Part of a small language model's weights.
Training: a variant of Adam for these matrices, 154M tokens, 9424 steps.
Each number is 500 + 40 x the weight over its row's rms, rounded and kept within 0 to 999. Layers, rows and columns count from 0. Numbers have three digits each. The size before them is the row's rms in percent of the matrix's.

# layer 10 MLP up, 512x128, rms 0.129, rows 0-108, columns 0-127
106:483507568511528581543459491433508473506501511506435506537499484508476488520440523543551468549450502577521448511523471509511457509601480517526541491496551476576593531536538467498502471565503467486541498463544470533496376563506513483492417487518478531475509437485496415477491506465520462480468452545513511522549483509459470554465491493531500517432619464496527523569527449475431487499554
090:527467530499510461503433482477476498473550481550531534544520529524598503495514546513480523485493474496499523550455539519500477495513556478485591525455534514565502494493519459512506470461410442487473573506512454531433405478506410522508532474485459508620438484538516487447494490509530508509505511500494416446488537452515514572513547563555476433406538558546511415496473499491512520519574
092:491509466520492456478507552515506492541409539462475505505485532508534543502533438549515517436477502503565477492477491471419539481580511509507552545469567492558451495512578463472489498464509473473503549546493438497450563590468539492559491440410496436470500462479500504524516574532498424514536484485517528559480481602503508551455505456494541542550556501589478553553430525442489525506488
109:553460574503567466531466494491503515516510502548521542476529511489562571499462453466517508424491552491505479520458449524474439447551571497513481489565492497459421511493428436456495469512468528470448588493563498510506483529492475557537519478501481478484518455554478551556490486487498454517436452500618436512537516562569496441493484606507536552511495492517491446534478459515475425456549
086:541594511512484432507550556531500594453530521568528513487593531481447505492447479526554517455418541491521547546451451490459497511523564495541504458566508493511443514479541457540457472531521515499473436467494494539528458529461566447536424525515515525578525524491454490509513519478427529425527499532505474446446574523463467489561543442486529480516475484519494415455535517506477436473473
092:553569439595548464524498449548482495505495496487499475468511483515499512513544509485520521424497510483497505547510526426472479484500498487526468566485495459541512536558578514473532536518508506477555489512569411498475505487499451484453491521553488507533436442491448506547498553480592425523517473450489484504475478381501470532449481461417561531545449453596556517441503518503467517434429
104:445521453492568448460528557528554462556603456489486481492457487543467468513447446453485509523436520461548475497473578501487522491455449554513477504520496510532534546508567464475503486562493427460533486487512487530509523563518467482548514557550553503536430497501544519552476612403526473486489459464500507555448570491486457480458569493480523521537440571474483517494528532483558523538438
074:518541507441494451456440430576448521516582437526546477494497570482577541500527545511438492425467543518462499516498474548485590499514532482528571450523445498483424539511502424483478488489502505509479510519501458552461408466459512473527490427496554538610493521516512503531478562494515562468494523508473496457467568524546533516544509459507398452472536493489440496491512500533483486473449
087:515499400493481553517467498464546501472496594491438468563542496575449487436483430459574575489485492478547511516476520477544492516535455496533542623544512492476480498514539560519492516495476491486412556461505555494474542506605482562516519499476456498499483448529430509476497447573474465459462461466479477554508499449458557490434491544513512527582501514499517551557450495522528499509490
100:552546528543478474481506537510521513518504498507396500559503554467509504490435466481532495502484527502543460584537472474470505542492566480571455543547517577463469462537527516447590509588526453455532536524497393523479527517501493443465553484531502545490467439469495482485505497465520475493436495425405526566530497586497492501542542513506526558453560514525441488472520405475512494463473
102:483467535532461573517445515485497534567536450525529485479481476570578580564493506501564502515464559514520521518519561541541492536532511503493543524519545550611497479499458504513505455552467510479432552441519490487487501445548501429521556395409508576450457448485471518444461512491490482466467484465527479536559509467475452485481493457573476495447531474519461467482432426487522493454526
085:555498479523498522509489456503633553532480488547524525476467511517467507479466567448572497474454523427531543558470494499438532506565501501514473499515615527558450561513519537554467457500456465483448486479463488482404488505588505493528509530427487484546440541456495491578493504421528485528457499536544487508549472502489431533498533521519508577550474506555525511537543459464484449552496
086:556476513450539525470572482530536481553478508528452448441479492477530569457484415532560527464516504505504528495521514521463489498525515555546537564452448455542503500501492494470499424482480496457457474487522489536510485430470571573557433461541468482527490475523454570500553501428574469445523463545483401544475494540521605465486515495493535530538456443472424478520414493532484466488533
087:519481499467526528465446509519543425564515545501499407524540555437514545491543514484485467476489509439479513551436372477418545507517547541487454579525543517521502501496478485490574469442471451477467533494540478520464506536481510536481472458476442503489551534504532482564485558467570433560540510488507520510548575470488428460506475516511497513443471499523535481500454460488555619535483
103:498456524536569513567463457555443506510514424532497511520484502543476475557444552451590527563461484481510482504467579511478464550552517429532514596526511527494545486540573553472518454495559448447506486435524421502495473413501488448463513484481479527507476515517579509493490509474512536527439488465461548497517464556483501495487511456525501475600533544523490518516507420477458602480470
101:492491450475459516452501599490518529478470562504515530575463430497405522471431467455588492518443577538533475509533578502584455506526502531462497533518610504573508489504529545421551493497409468480514521487523531496471515497549522487502482519483485493536490510485504508471467484486525478519560454491569501505517463468513480494486464475514557441572496527474528414528438552555443508507566
104:498487524454562525480464503533493461524513480519517467513531577494483472516422484514510525497473519518484473466476487518543523558500529515453534532532568519468465521500567524448515443537501480492494501486521494519535482585605535441547449481481434507530508442451522474507557581496532512392500460577460492577536600498451458496457464469542454555533431463499487427559434454504477473550447
105:461442533560540521443536494552525478468539552505518472594488504509489520378498547454578495497471561497492465488479526572450475563488468500538507537474504518453492564468466457463513461538516410504475498468514428413485462442519510478461445492511476535548476477462511519489529531480517507443477534484508543562491502537417518547624458484480546477559534509542491500515479551465431480545503
119:514507495550528531524535571473544494565451519528436516503491583538444544526440476543570543484458482509488411513521508521472503520482569516441480527494535468558569505600552509501468486523520529488527512441517465544511504469425506483507420485451532553481498463455524536470535520459585457439416422482462491594525513489500534492433499518404481487519515508501491517527469442470520486501563
078:515480485455483566464530437516516518522473466513529545543537532519494470416486535476510424391498521523456577517498515588518502491529522432525516547600495490518536513514483529539462477447444517463442493499499541520498463473465564486551517538543529487586533514421479545511514439513497539493507451530532476501458489490486619463459541505463474582535488514503419476534522524581473450450494
107:542515470465468487491476559459535508520536533525527481471515457464500491496409443500579464460480572516449501572511483468435516541543560501539482463552569532540453511473524464491451445588537506485493515467558554546526468501547508435519504519552525551466537448483512437489515491430509513396459443483486429520539513422472509464471459514530472499590539488530487488491504528477525423581456
094:563514508468519504501562509585452464584430487505510517484474476518508521443535416553465515526495535511560432470517494612524508531491502470503509534510559495512598546540510454473463513470520499438514557505512461464493506458477500560524460437514506518482556498520405504531510504538493426487538513544528448512520454456510486479503455517518534553453454544521534432505437454427449474386487
103:522489531520504504489514425538522493498556457561479524430515568464566510536510505520505542472443576566555555480442458512551507534565490398490511521498454520493484548537505491543485488504469478493451494484494496544466489533544416448512398459522470513505451415476439570555516586434525430487483478541498490503527552579481538572555475543484472461481520471454474493564503486519496497464465
112:501512566502544501616470510501512519556442485547515549495492510463495428539518485444554537429477556518529559500396465531518521506561521473567558521520500518588502520507486491461467470524453494448528491524489517518485513479549436601484450526460470532471466491464468511546500511512501513439506503564499500506489482510531501497487522451526457561447451475598460395513485439514471474603496
093:489563566456478510469471540548505511486479498484505486457494484561463484557500526478519477488484551463451516536512557501423516502493502480473471524514486496596501501384514422452534471458431497468517512523600564503501491516497518499538557531472544518507510538449428440429460486458517481502453540499488482556420485551537481445471545486467566465526562591478534528485492523557543496585420
106:523454473556446538490420516541480458515530492557548473499468537519539510557505390512538525473454550523440492531476440472551459455513475599496538555515600526478536503472552453525486498450497447479493499494532513495495545448495399528514516484480450549488505518525519463491478533510562487552504501594520464477475443484581507475422586507467531459473481569565504464533498538471473516509451
108:509499536582460556533501521509528478484515431515467476503523508580469514559539503461514457500453512576442529550460468497492509487525489395471506490515481479506477535574490442556500498445490427501524530580501458528527555540474449467541483501442543507558455489424499546495501485405542440469449551367558489493573444521460506527506534512534517539532484502547457498545509431516510518501503
114:504518531525533458540489532530475495471505583549433525516486495523536411506493471468527481504438576516461493514559466456534549525451532488577476532528526539501451496514560442496468494550477530481461565461516534495479479529506497402485581455473500528536457467414545589526444578478497542538464468479415499546523482520499503532477556530524502493504529505478462558438463442482500532417587
082:454489509482466589556513561596535458491475440584548542488543485530438554435472523516475522505464523531479550508477495430522470445498515504477432521528552522502505548505551449536432438507449500539508436459562474525477510471484473510481518484502466458454521478460475591535475641521604470463472505488492489473504475510481544494487548418544423500520542484500494549514519509506517510470498
093:496552433536474532550466529487567477499516541519542459544524538495493550478565444499531498498402481519471539546503504480479505448455522476575502504496537459501559558543488462459573613548401473477481523507484399537487531526572533423470501457485497515515478502461509535488477514510442436556542489521481540511538564515484437508467467526497535501538499489496543542548518508449561472409557
111:472523519518521442557431529597510501548480523505442538474476490518513513470428503476614490533493506502556498504518442527442458469505499508526551554489544519502554479445496492504485456523531465461463553441556484543503461468468402424460471457491422534484405461461551543552446537523502474494536478534463497448523534577522607560524494538524490514474500495480449519470448492486500565502481
104:488502562457473475487507586534566507505468367490494516478409573506499487495535445490549482477468480561506514470538515583525520434494526452521497518448497488561537480522508493420477472547497478511472519480533582561473484518518482485587482467449503486529530507475525454552516468386499417464534484484469547534561446504468522514520560487539515450487430498518455530562476478484483558448501
089:498548555519550503556511502467473518556478500507492551477476460432538456468465522524558523425485519506535469520465536580406541519596557460491477517533574513614490473546487507465554447503494526453417475495502522472474479494474525492531441511537517540509468413499504515466523497538568479471492468563420429571492532503479586495484498442478470486461554500525499447540485542544478497482564
102:556455469533543525544489583548471538478473480503520469509569499485453488512474506478546490455446556557527527571465514524533437527507483458506503488542545522488537556539569481549453464475495454507531475478533433476503528530507490509476478481557438514517515508536441572501532538525495495458505566541540469489481490468461498553485436565516512500555408562530389485513535372444454489442448
095:543499539458488578448507484573500537449439512532540541453544478494425581508445462476479519519471561565507528515490491523526490511489593466462515473499511463472516491507528418456499509503440461520505454446555487495484397489460483530466565518496462472565522477515444491523452578524561546489446552494509486477485544447519542581544534476563472438537461456471549514551515556490498468456566
094:531500551496485520454539501559530480542436422516562453523552496470391555497564498505497508508465498502517540484526555549556469531510469530515454482479513480425481491538533486480498493383440400459558485442519465531474500470597502459542496532539494436518483563512498475597506516494479494522493537543561511463528536406511455461552467507510478541563495479500522483449505535440541497480457
098:522505478493565529464477449511484502444546474529470580514471541563454502526503444483516451516490520542531523526438489452511456493533452524533549523502523452556513469518441473512510489537436424497501544445583519502407414521448434493547565504444405521562548496476494535505526549461495503511512460527511496469542494511503598520508455562503462433528523479446486562556445427490500512454547
110:513557556462468539551594499434488542426490537538478467514467529585514408541516490510522567526464555547573470474472519521478487499520476479477510488444480431534495530521492454442456539497468460447542472511521451568484509470479544480540490499470518490503480396442560534475523518402590454429505554423511514506555481555467493560487535480461522505539527530521523515544494502456512537528521
102:535595512511483474541550478505510527470533491613554527565543522509521480494478504432471439398457492460457447527488436459488484502505536474601554531576551488483501479476512432458511488435467468497512464504523485564512414593466516497495473487489511534516469464525509479531462559491610526489458523513511526521517508475487502518485547507460495479523395519539498446478504518517494423511570
089:471513497498600582574435494536505421521504435520443440460471484490477544569518459442522478482505531501483533501466521543505467544504518456489480516450506551535487478541593467520530403434426494475550504519519472515484517501540461529475550498491510496470587513490489469544459568502579442553399489534467492552552529440551556508514478489519483476499471500495471464586443464504483535521523
090:496495510504400491529531462539432494446491483507451492530494492532520487478479480523489500484468489542487445475534499521506512445469570467529510512520571499555461475505513476487535537509481477438541514569490446514502556515488452513524550428442373537585427487497560620510438567599536499555516546556501477498565432517502549490498559523536493469528506459491546534525519534453457470500524
108:497502522467566589479516566526509515512536450578496496485497490543431473554462441496522563519443528636464454502557415485480488519461486492515433489568515458568497490503497514444452548521466542470460502519511522511564478549521494481516431507423451569483441519476486482588480509541507512471513484550482504515522503488513487517504523498453537484499381473525552519460543431480466485483562
104:505491576505539476488459497476537429522492526504508503515494566527445489435520555510610459484452500549505449542427466601497480574530489509495462498490497577484538543529457490507501545494444410514540484512520409550441439505476462415491489497484523500553457467512496471490541511469496484447404544405491569553540544493454496501556483504456528526536509509468510415516509484506525471505468
096:592489485478473492475497516487489478565510436532501473498476447468573482451505483455506446452478480497501478581411431544480540451533508549532490543527510568534511494516545525508404466492455433409453472522503496515492481509414540459521526511487435543537549517437503487560468495480513509474535572468486504471547450502453526508499502544554469561523572524524578564513483442555552442513545
098:469496572583485527520434521589514469472458513514491441456498505527417470524483494499441537441501471498518471539586524469527607512495517498446461520471556469538488598535523502467587492553483474487469568514516540487469463515491470555550487514501489469468448485534465530482469526456547526458524461499444504595458443441450526463499552454617451514486471548484483528471469507512519512504516
092:534480482497537472482441542518455558506496563510446433565429531519483477503443482461552532501461521607474542515506444583547472537501513494483521526476546542503490510583508510548452508494472457492496558498508533546516459551486455456593543509530456465517597474464451499427497468500527487529526470498420473499454451499446564467470512568505462485569462488483575461553448521523456471451484
102:568484489548455471514508568543461496482485494543561523515529484539533504496542455514524485515468545504474467527522455446520515440504532494474483542545482494439533445474502481443533508424476485486475500531514473593515448532549456542505541485498449512571455487475512492514432494565527546570462535582409453608530494465596462482442488452525531425530552524528501532435459457573504539497528
115:493513539533561531501598494496487402516433496493463470484519516475496515498554476525505493490480487531541433463469520504569542525542528503502469518459489481551560481625534452523547432468527471488546565452554484525457473551462477547522443540402529542492488467479455536503505569509495483510454508511507477550514481432527468567504480482517473572453506443501423495573495415466494421502523
098:550485495519466540515529450518554492448534521549479477474580490572474588477536526437535511526458537519476522560455533467473488467543550527475582500605531472496457515534462544544509505537390504460473477491525531512472472520508545480500547472389535508587502526426548524506395505506528454544488412457519500535497487511516469498414506504540457498523466512497535527533453465515518547515509
108:522539505511405540571564516484499524537455489462471522495525509565483488541529555462520530452435569517492557483442439504480461505556556437528523498568594512565431541494462501427526534468494486482540445541494547583414548541515477462556457522450469520505562435532514546505489477465575506483467553459516495508440519496513472507483520511462489465502484491601473452502489503498549514555484
110:506485524489487568535522523495529506505495501550489447496507483433529484545460535527450538516460557516514493575484540524489463536546635477488523481560569545539510475510522479430541488424508482467472444439525415465520491486471487443454541465411513525433514439560509485525444582437498459469441517492521469515562456527498479577496501506551512472523587498537496467499479571449454518534489
117:566519456498428534456467532499516480529437476495485554544426506447502504521484495544485530508450580490498500513519429535481551510508446561547466525612481509585409493480517503540470518520442474479449509418533513537448551542493501445481546455467451509515462553515490485498474511464494454520523435478502515459481478501490542548555500506515503461493581488540596567471455617525498470503527
089:551514496473548548496453511480526475531539457497527477566508481505438537448531477447531604511504525519512546550516505433541502536517577554493455495602487494485550467565477483464549447509476406485555547464576500468469538473529442492494455443569504530521486482473466460482525542436549418464542497524558480476510457518480510523471563451526427496509443507522492419514507511475521550424472
087:499426543485517538515517544542484463522502487504479449459516510495518602542510503485496620429495524507421533534522441557523532503514506562484508524450535545542528563527544474565490470501456504478473475473535520463472385482462514532527448485519404516446536457514453459504511505411578511539442531535484494506475429457466503483542523483496458481480556471471500507515423555500526521479591
121:509491496480513544462548491499509458455426522537540516522504497509584543479492463504536529494449506472507464450513553525489521536517488476496474541531486498547555487472595516497567504456433490469517443372567434517528482485515497468559547423424496553469465498501500499476497567482559417549431519531491482612551430559459461474478465510514595507454488545499460505546525508504522499512488
118:568574461492537456481506564517550573488462465498521497472563496559539492501487483448557485493469535489476473537454501546455478462487546460510497492496602439434499616556505440452458511480527433509468469485520439566490425471422523540521478454536497603463536505467538530513494540503552492480498590490507442554535472498455499494448501492481483488535518548528508501528442449476424498497484
111:566486464487490501564603509504531475481465441496486511523501492471503447502511460467492515451496560466556515468474467557518511533586481452516511540562535451524472490522535397482549445496460533450500515532499498503498476540456579499494466509501546547516554521406572497459539501400477493452551468477510564541514433518434495618477519513463462531550475492535485546532412490522512525489538
078:539426572502485503530422517495529468534467454474495453510475540498466588543509482488485513430484485526522561481528464515471491576505515419447526542521534458477486430515511483473515480508458523512474524584540501473464490480479512523496416458566540503501535493442422523511534498531548506489538414418419565508505513483464527435543485511540447540562552539493442471496431494564533546417497
070:501439502534548484553456518461523471494489502524457476533508523548456509530483473528536534433518498542495507499451534497568426533544493537529505550547484510511569510491527531560529462447375447465504574539532505501500530519581457526493484461533425470474516430503479501482529454450611436481518490469445536453558550427524589416487484474518454449491523494504489485552461515525493499443551
113:522575519464576591557432521485556509459452515543505493469548519525504495525495484410441493461460498531468467488519489457517500492449541478471438559623521473479501477551514468369566497446491457481510550559509562540538458493531531546441518506495455523458510422508479563493515486502529541439510476463564553525490533543464515472537475541538480486503538457543545503517522506530508461481448
094:517476477521447482525509525504523521538555532523556516572535531510449505532504508504523490507479570497532508529467411460498410506530526468515548511523522515566489532486501551503550520586494493508445453482520543510455399470490483503495433512498459605528523502448468477541444545576495570492456386492456511595496472483538551458488479427442461502477535483557489447555534431506482470503468
088:549459500469487562517490499519463500523477436498426483516553510510546508545467491551582542540512501506531509561543530468526458514546443500573484498463448475450444513551450464561530420527484482487501465476520484479494473495546492524585533455540473484488504499496441590551414544501490440501397494517481419503535544460621507499514465485537468471570479456542408476507510461491505523485505
117:548537498518598537467524525482469484548473486514493422531433512460554538478505535494531531431473557517519473491414421582480539468539452572538509541532522538538509444504484521443482539490494442451549546481505486583453480555498491538523430479421514512521440512505490507507462514483495420474569477525515500500488413524498501458531549524489491616484520477563559486514429535499509482520533
124:484404555539552556542495492499483486575418452558476513537494494486513471533526496500503500452473549568502535481507480487488545483550516549565542520491500546572535451558519504473522476493513442449496588499518457561509483520499424445528530464456504455472433419458454531473500508441466495553510473575530456466514531455471569529433544502505496537445502480497457501496470473509558501482630
104:535537494540476521488561483520535462472542525527470503463535540460485523505497507474480531460489527488492529512536482479455556541489520459444498553472534562557514542567491501464516499510388464472426558496513560500489452539526469500516493495460474607530530471504448493484445527502535450494542464580517547526500444558377559462468536451554445439508530546532583505462409526487513445550489
090:551503491518553475450539508523501456455464512483514486418514611501535486495512455421540516580492492472426480474510560519479546502485462500488618575498486587481459538514566475527526522497405480465414483539512429488473502562522451523531520414451518487533518546479493512466504488479462525509458522426516555519518553525494434536553473616527520514500517506493494538516524475488521471493502
087:584480492437498523415566467537541465544432504542541490451551537464545523448540487505455507465502587424563502512460458564493511522521519563478536600493486505458482512540522495525470474536461522444372523493518472487500534505509567585531533450546481539512500524537475465571428493506497469472530504520483490534483559446535487446518435504545475520496469517503459449498489497573516450505463
096:543515479445581572545454483477504447506554494537474500453481535498511560465532490507510554508441513593474467520451445490462555524531541470541538531481529486439560474539546523518462519546475507470489487493505479493430428456470563471462479400485511509579456575503538503463515600500501547512520484500487524504531491438511510513465475486614421533485429549559554527514514480446484487468477
086:490482499527535531550498474537495552565559577479512391467535491502511521505608511534579510458518436492478525487423513507557469506484540509543464516445508522498537426593508479492519473444483508479437450483583502538468426488524484513561487462468529536545476505472451487528433485495486497506418489492449494501540527412457497490477485499478532525538529537561443503564500430443524538426487
107:494519470523517490460534474504533443507525435501450580457532586577479513497476508482569526518446556514594534567450473574560446513488540507504487490498498512460485544501515553535505461584534466459490507436507439540467474518454559440487448524539468526570499476521507529526538450423482500478492483433564456498514575532505428536540486595535477526510514481443501533499455434505501502529553
123:504460455538512517501459569493494493554558496571512533496469500528425520459462419434555544515447533552553534475530463504478478475511574497516562480503573557531578462581550540519509430527546477451528535518506556483461468474534451458488538496503461574507568454490513501528496506508482545479483443493511461516512426452467562539432478513475402530473536511548424498514459494544456478528546
085:564542503585511534482523502498509534501491503505475467472425543542484484530496526511562557451474530527529505507492434484422544545487487450481585545492464471558477493498455476514510467541528542498438548523497490532515516561510448484504457505488512497522482416543389511438554484513592556508456500450428435566434510530586580520529491589500440495490550453505464528486528487538482510494462
104:527463472529479511484510510558517489483475471556506530452517462440521526464537512564502492517491515459459470511456462535464489474509540410498548543528518453486546543551531515553602495453498504452554525491513400460491539480517458527511519452438486486518605462509539531460427517511519553533436510468439416540464535481505496479463522568458474512623468583554542471517436473499539508526499
104:480527504527602486447486483549510431550501484539511535529456482552534474414497505437504438504493497436570479552549545467465472553487554531510540600476561465519506420490568500516503469503486474492458481405543486470513500504499430490542514468530569511545425506487531461486471483529562566435483488492474560593495559469471537530472535478534492518436510490508441465496509540529505435460473
104:517526505501509499472476493480578501484449409487425447457559592495450538478541434569563530442442618498525503516551479500504486549480484523513443547500462468455573505530517518519539478524571454484463479468504518533520496552508496495514455531443540477496492532509433548601487552466475504478568466472563523501505510482534474482553464500519506578534478530510420468514536475442469501424476
126:517537499570531537549548501509463467552481422488481455580530550523470521470471492531554486497448480532469480462466542554465464482501507458448475529547535457487556598510472494531605440472507442491494533465529497504442534521484482455488521544429459498591516516564502539538532541418547484508453506467418491519527519439483529513512511469416463546493526506448511477555424433547481542507528
089:537565499504492554474444503599520518441520458580495513522538434502462521469479544490481556506502493494474529543396429516472447504502521525467554540517494485547500511519529530535515494455430476513490496386545518523453483474520502559439488444442427534501490525470540404442489523540578559453455505536420458509523560476484540522561583522451515478492475510558500476500460507506476528484488
107:523511528583527522513524513442504515481478519520498487503552500590486528522497519394506518488347484449505517560500485516445498484475553528574501496518567412566480541460522484482548536558391526468416520519539509472536482515475529453512490554421507476527411466529527470480530529471508457547468525486533495525530492479496474523469466524468550606529486506495495560494501526542506472475541
105:547495501549508496486573463473564471500434517565484512490458597509485465509459480505521521475487500487578475518480565445528553459527514497465463588569505447453492547493555487478488479548473490486551511490528534534462504476450501530533441481438481466552444521479506509494501513344499488467495460470531501492503476490448602529405523532590515499518521513579489445507520567467507484456528
110:526488439490487440505494532519582448507494549521531488454481514503507502497485428457556549422473574527520541445437443581461554495497632453559488548532541549564522475474552496544499563528484501455438511483520445561498543489472477517484500499443552504494469498488510452487534492448540459447545522475447478478520480532514503511486512489458493559527473530526526433498440491574608517492550
098:522601551517505560506482505549475405497489527599449456603503483505491489489516581438517525469463558583542540478499447434479490426469480512538453527467552458524534411513408522478531519454441491480509504475521470553518523510510473415551510504440461483521491421451497552503531514552490526523519521476501466493554557489485560505505569514508492481509488470483556484492490504532452523440503
088:509536541500468537557533523537485442467511477549474548470512511436491488574567523473452532498476563501506436538471409513550507479470514448419549474462488471509510462498559423505468494478549529488541524471524476519451527542521487521470540393469432508483481501489418474515520557453544517525516508508455476457496549478492540553429540561585473540593488518555443447491459460559452524516479
108:485485453559481500505449512502531505477401511504567581492467582519530520480529488487513491493479460487543503506458578550549503489543570495545457568537494497492511496571530507498508490572532525458516546451523451524518425472458443469483451556392500539534484533481471573503475509460499472510402461468438541491506453530534544547435495541419505515521441545518494507461463418425498481496490
101:567515488544556499502529427521475514501453531499452504506473467542584503503486463519568504485473461511560434473500459506497525558477568462534508575493412542564483506515498479488513451532510485493505459430537451485479463498508486475486526551483544560514500438563441469482558560434515530515427586432443470573522524536439448429549476485505460490492465484518488467487522503490485407451579
108:482425498484462525481480472480520501542487412521557534518541446486568519478494480480565537397481419507494503488519542549545487514552506516468489578539532520527550542535448527467497457445456478494418523483573526585487435450475508524506485484513502514554517476541452577504481469493576527490520484581476509603466495492462530497487424464484487471513524563527495428510488577500489579495540
098:553521544502522546480443421488551515502539487553501457487506520496509520467560545411532555499443504549482559530511470436417497592563533484516546454559460488459474432551523542526570499521393472489575446534541501483497487497470557414528538530426549494569476582517537455469487518519516457517478506505462490561504518500536526477430455521521473474497471482457527527460463475537491496511495
107:510473585507438549465493555461460463508508392555601503465553501504590454467501490477473503480475466533572412526494493541496540508511482548541478534556496486543544458499526480544483505572485478471553465505495506516488501447462468495466543457471485532533494481534470562431459465519571464510531490430485454507534443510505518517503610497544511543530538539532468563486461512492543405531553
116:528475528487541482480553531540507428455422441464504578436495560527500537498499514427494497466473524532553506481476478578506519503541513511436471505512513457499532543506563486450581554465423458404543532552508465533487484546424588520568476461564531517490490481402498550462454465533461548430521547439509536544476537477516531500538556536482485553507530509518541465547483510489499483519524
075:582501569438520505501486534447463514482510474457436392522547536509561525533538521478516479445503505481456442539492445494534410509561504545462532465504463543466449525561429519461480442468476474503424513519545560514472505568530479563524531468513471513518539516529407481510493494506431478554488514474527511544546471458524518452538387546549488492491565511553479447515445467490517520473455
117:508524506503530545494511544478544436474507438515491511553576572542488493555539499450557503531441528537494507529472509496470460525496502471493444620650522467509493460538455488447532552501495456455473477503494457520529494515443477458518470509410531475524516473455474561511495534490557472449500506450539444537527562511517464550409515538520500578535513503578504495543515427534451513480534
079:539513521555454588489560428482497465444503411476521507489532521566559451485472499514446480504509498484484509492518536513460502500499510448475488501561491452546515521488507511509549527473483544473482488404488527548470477476460436524514503444493461506516424458504459510456474508604570528501485570484557444505470522452456547626478549552466524505489506422550482493598548457463533504487560
101:457530484493564514454567475476556462474535554538489524453543480519495471480489477427581548448484454471481573464507521582480592574531539508519527553460571543574472484505523468470460430452469508483433512468549465515550498562479543505501399494410486539529491516514532491512463476496548482482478505548490471548507503535500522508543489425496590488471466469470544523511531422504540450539510
090:451512537474524544524571540485447483543444469524475525511467557472521451508483467504525569462443522556626526464495538494530497476479478520529478558500436503540568503598493523492567466471472508454535531478502521522513473500496499530511427529561494528508483470498504583539545458449463526487505414516561459500480499482474630475492495523552447588506453515558493464513465567487464441468504
097:590453509545543520550463526531501533481464583567559512489459469478514557458506393490522561538492518511469533513494459549471564566480464540483541513488482478533440436560593511510499530464472532485490529423570516514465464484543478555508479452467476532564513507480457424460458525530457504503514503519409500495524468442492561480580477484574470434549515502487488512540475459511433504473506
109:480459510551530575518482550506448482506390548541555499556543503444478515493484535514494559507440548533518482564466470478497499488570500516471601493509479458557542551552471468498546438494539535483499496536502532530487432428466488522598442436463512555442550461497431513494473486514451477423543448515524591474461517501516463504480461518492484528508543521533448503507471495421456527561494
077:508529463555420443505521520543481507428464512574405523484561529575510512466488468464505525434486545509526502526496585549444500515513478501553566517545473432530410510491515508502488572551477478507463521501474416497470554576462529546494521488500561444538495473521508511465522495526507432437509477521443438510467480591492550478476539457510535488467545560524477490507487510457415477425505
096:513593526485493525477574466560482507537455529508494542505477497510412479560544505437489546535476490534568476558495437484515498607582530439532457484538502429539427470506498461483438474458504424495373453461531522515547423515492483449527482540451509520458493485552505485509487517510461530482519536486534507483524464506462572519536546474471513448522558499565482472520485493454475566455529
105:536547441514490549502546578539539457518506496510551507451496535455500559542541449499520464436453509564468523513523482460496561490485505453577487509526540480532525519509571444519433479453541455506492505407524507523457537539535462457470545446471440552537488457453489565549470548507479557457456481486605428512457507460455535522476560536431494502472497569574525541509493493461506487462434
081:512508494502466547558434521554448473566463472519392497474487503472561530545504464494480568481488536508458487460505468576531459493495505479513521536462496486460536503491514516530514495540507541476501588497521506476507457438448619515605525475490449531510535453548481603468441559536480442590495507495445475468519468398535495453476496532503463532483519547491508464501452482476505525413526
098:567509471466581539499454573532495387516508533555464491509438497404496594505580502498478512518497467529490500499483481461479535493495503509455596613467535473526517493526455463543523512426486516489481556471567502491476510537478477549490538432559497525471596447440526475539516524497494521502475534486472537510519415499487463529452557515526525481514478513496541484453450463503436492473420
088:520549528481418520500576511507526512452516491523555501513502452452515458476408508432454547458492493504513474546398478504551479471502527500530536539474508508552553499536493431500500552464447524505438476522515454489531471509471581489515568501508365506561510489491432526460491474573517481471494558524558398503495446485501567543433524510502495479496503443521535549457525478518433480546557
084:492518528541509468509496502584425545485599502499467482546486471541481510573496459473482533484474505598428455530504459457493509534562517570445482480513434411505565488445537475499515466495448487490522574474523513506461500514489465496545463479521558478562472479449538519506494503479479522428441551503433482464518545494544578526575523507476475419503604473487470513549427473514472521540533
097:486555517546444459539521524511533513474425467542505534574525468568503475438385513465511486562439491535547511491524452570481525565474519489506487499551568435543453463468455524496554545467501425478439480473527485639510520550426518436504477505478481512514441474479520476516508508509527479482527557494479487516497566509454486556581580558445527510479474500460506479522511528541522482462522
095:543529514512489494549524568553551518459425497516594499563499499475526520450467547484542471497497461508529435503527513635514519506497485512483542528467533498508520500432526448443524498516485475457404428410497503491484509509480471476503512486476585479580503542464505522492541540445466414472515481404498465476533500533419523582524550476493482474511496545487441523573530526531477522480440
111:493491516502508579547535546461480469492431537522424519533441516521449433550441571541559518520407541535480526443471461496488443441546510508520439484575524496543553510527467476536496488569499477466453517440515493553467531524505468415516438484535487521524516458504455532443507524461553456543487457511496508454507518507471540538446540611515460565484486525503524545481514488549564550521568
108:494468469474500517539472515494540521547503520553551517467575528533475544556545481438557505514475524495507514506544529515470521489510496533522475518507568497537447474471570505452600510458416468433483457399520508454493488515511412496547568452430557470477389479503576575526471463461570432514529476469515459569533457509540499477451508478506568513492471478520485474569488468492503535523540
086:496445530576494474463493488531571445535502509508458540479531496459474565508541480437447463480511459464523453512471529579465488539571488502526564552612504537516552581526449523574464481494505465468472581522492476537470536465550479531456490486516542517480529531518465520493510440496468501486450455524505472499559516473429608546519424501503418542540490471518496482509442505456437551477559
086:500483487452478500473538480492493446517511554545482459462535551555535568451511463496522513494503517461488511559468550560527435540506565533523579542541548471511413458507595501526457462574485495463473499506509367491525519556498581494467470449461544448525471537502512407485487440513444499418566491521472488476487549529531499465533495510502525585475451465495478481486530457519509433556497
097:494539457555541522488530512521513487510529503477466475408504499490572471488477411468529493487498497501536492477510544530517495525524525512484584580446531513492452604452566522497495482506462453443389536559512519497417529539491521477485533482504490510518510553509489536501549508489491515492471507471585437490497543541474569564543535509530498483554550548605530453515477517434421401456508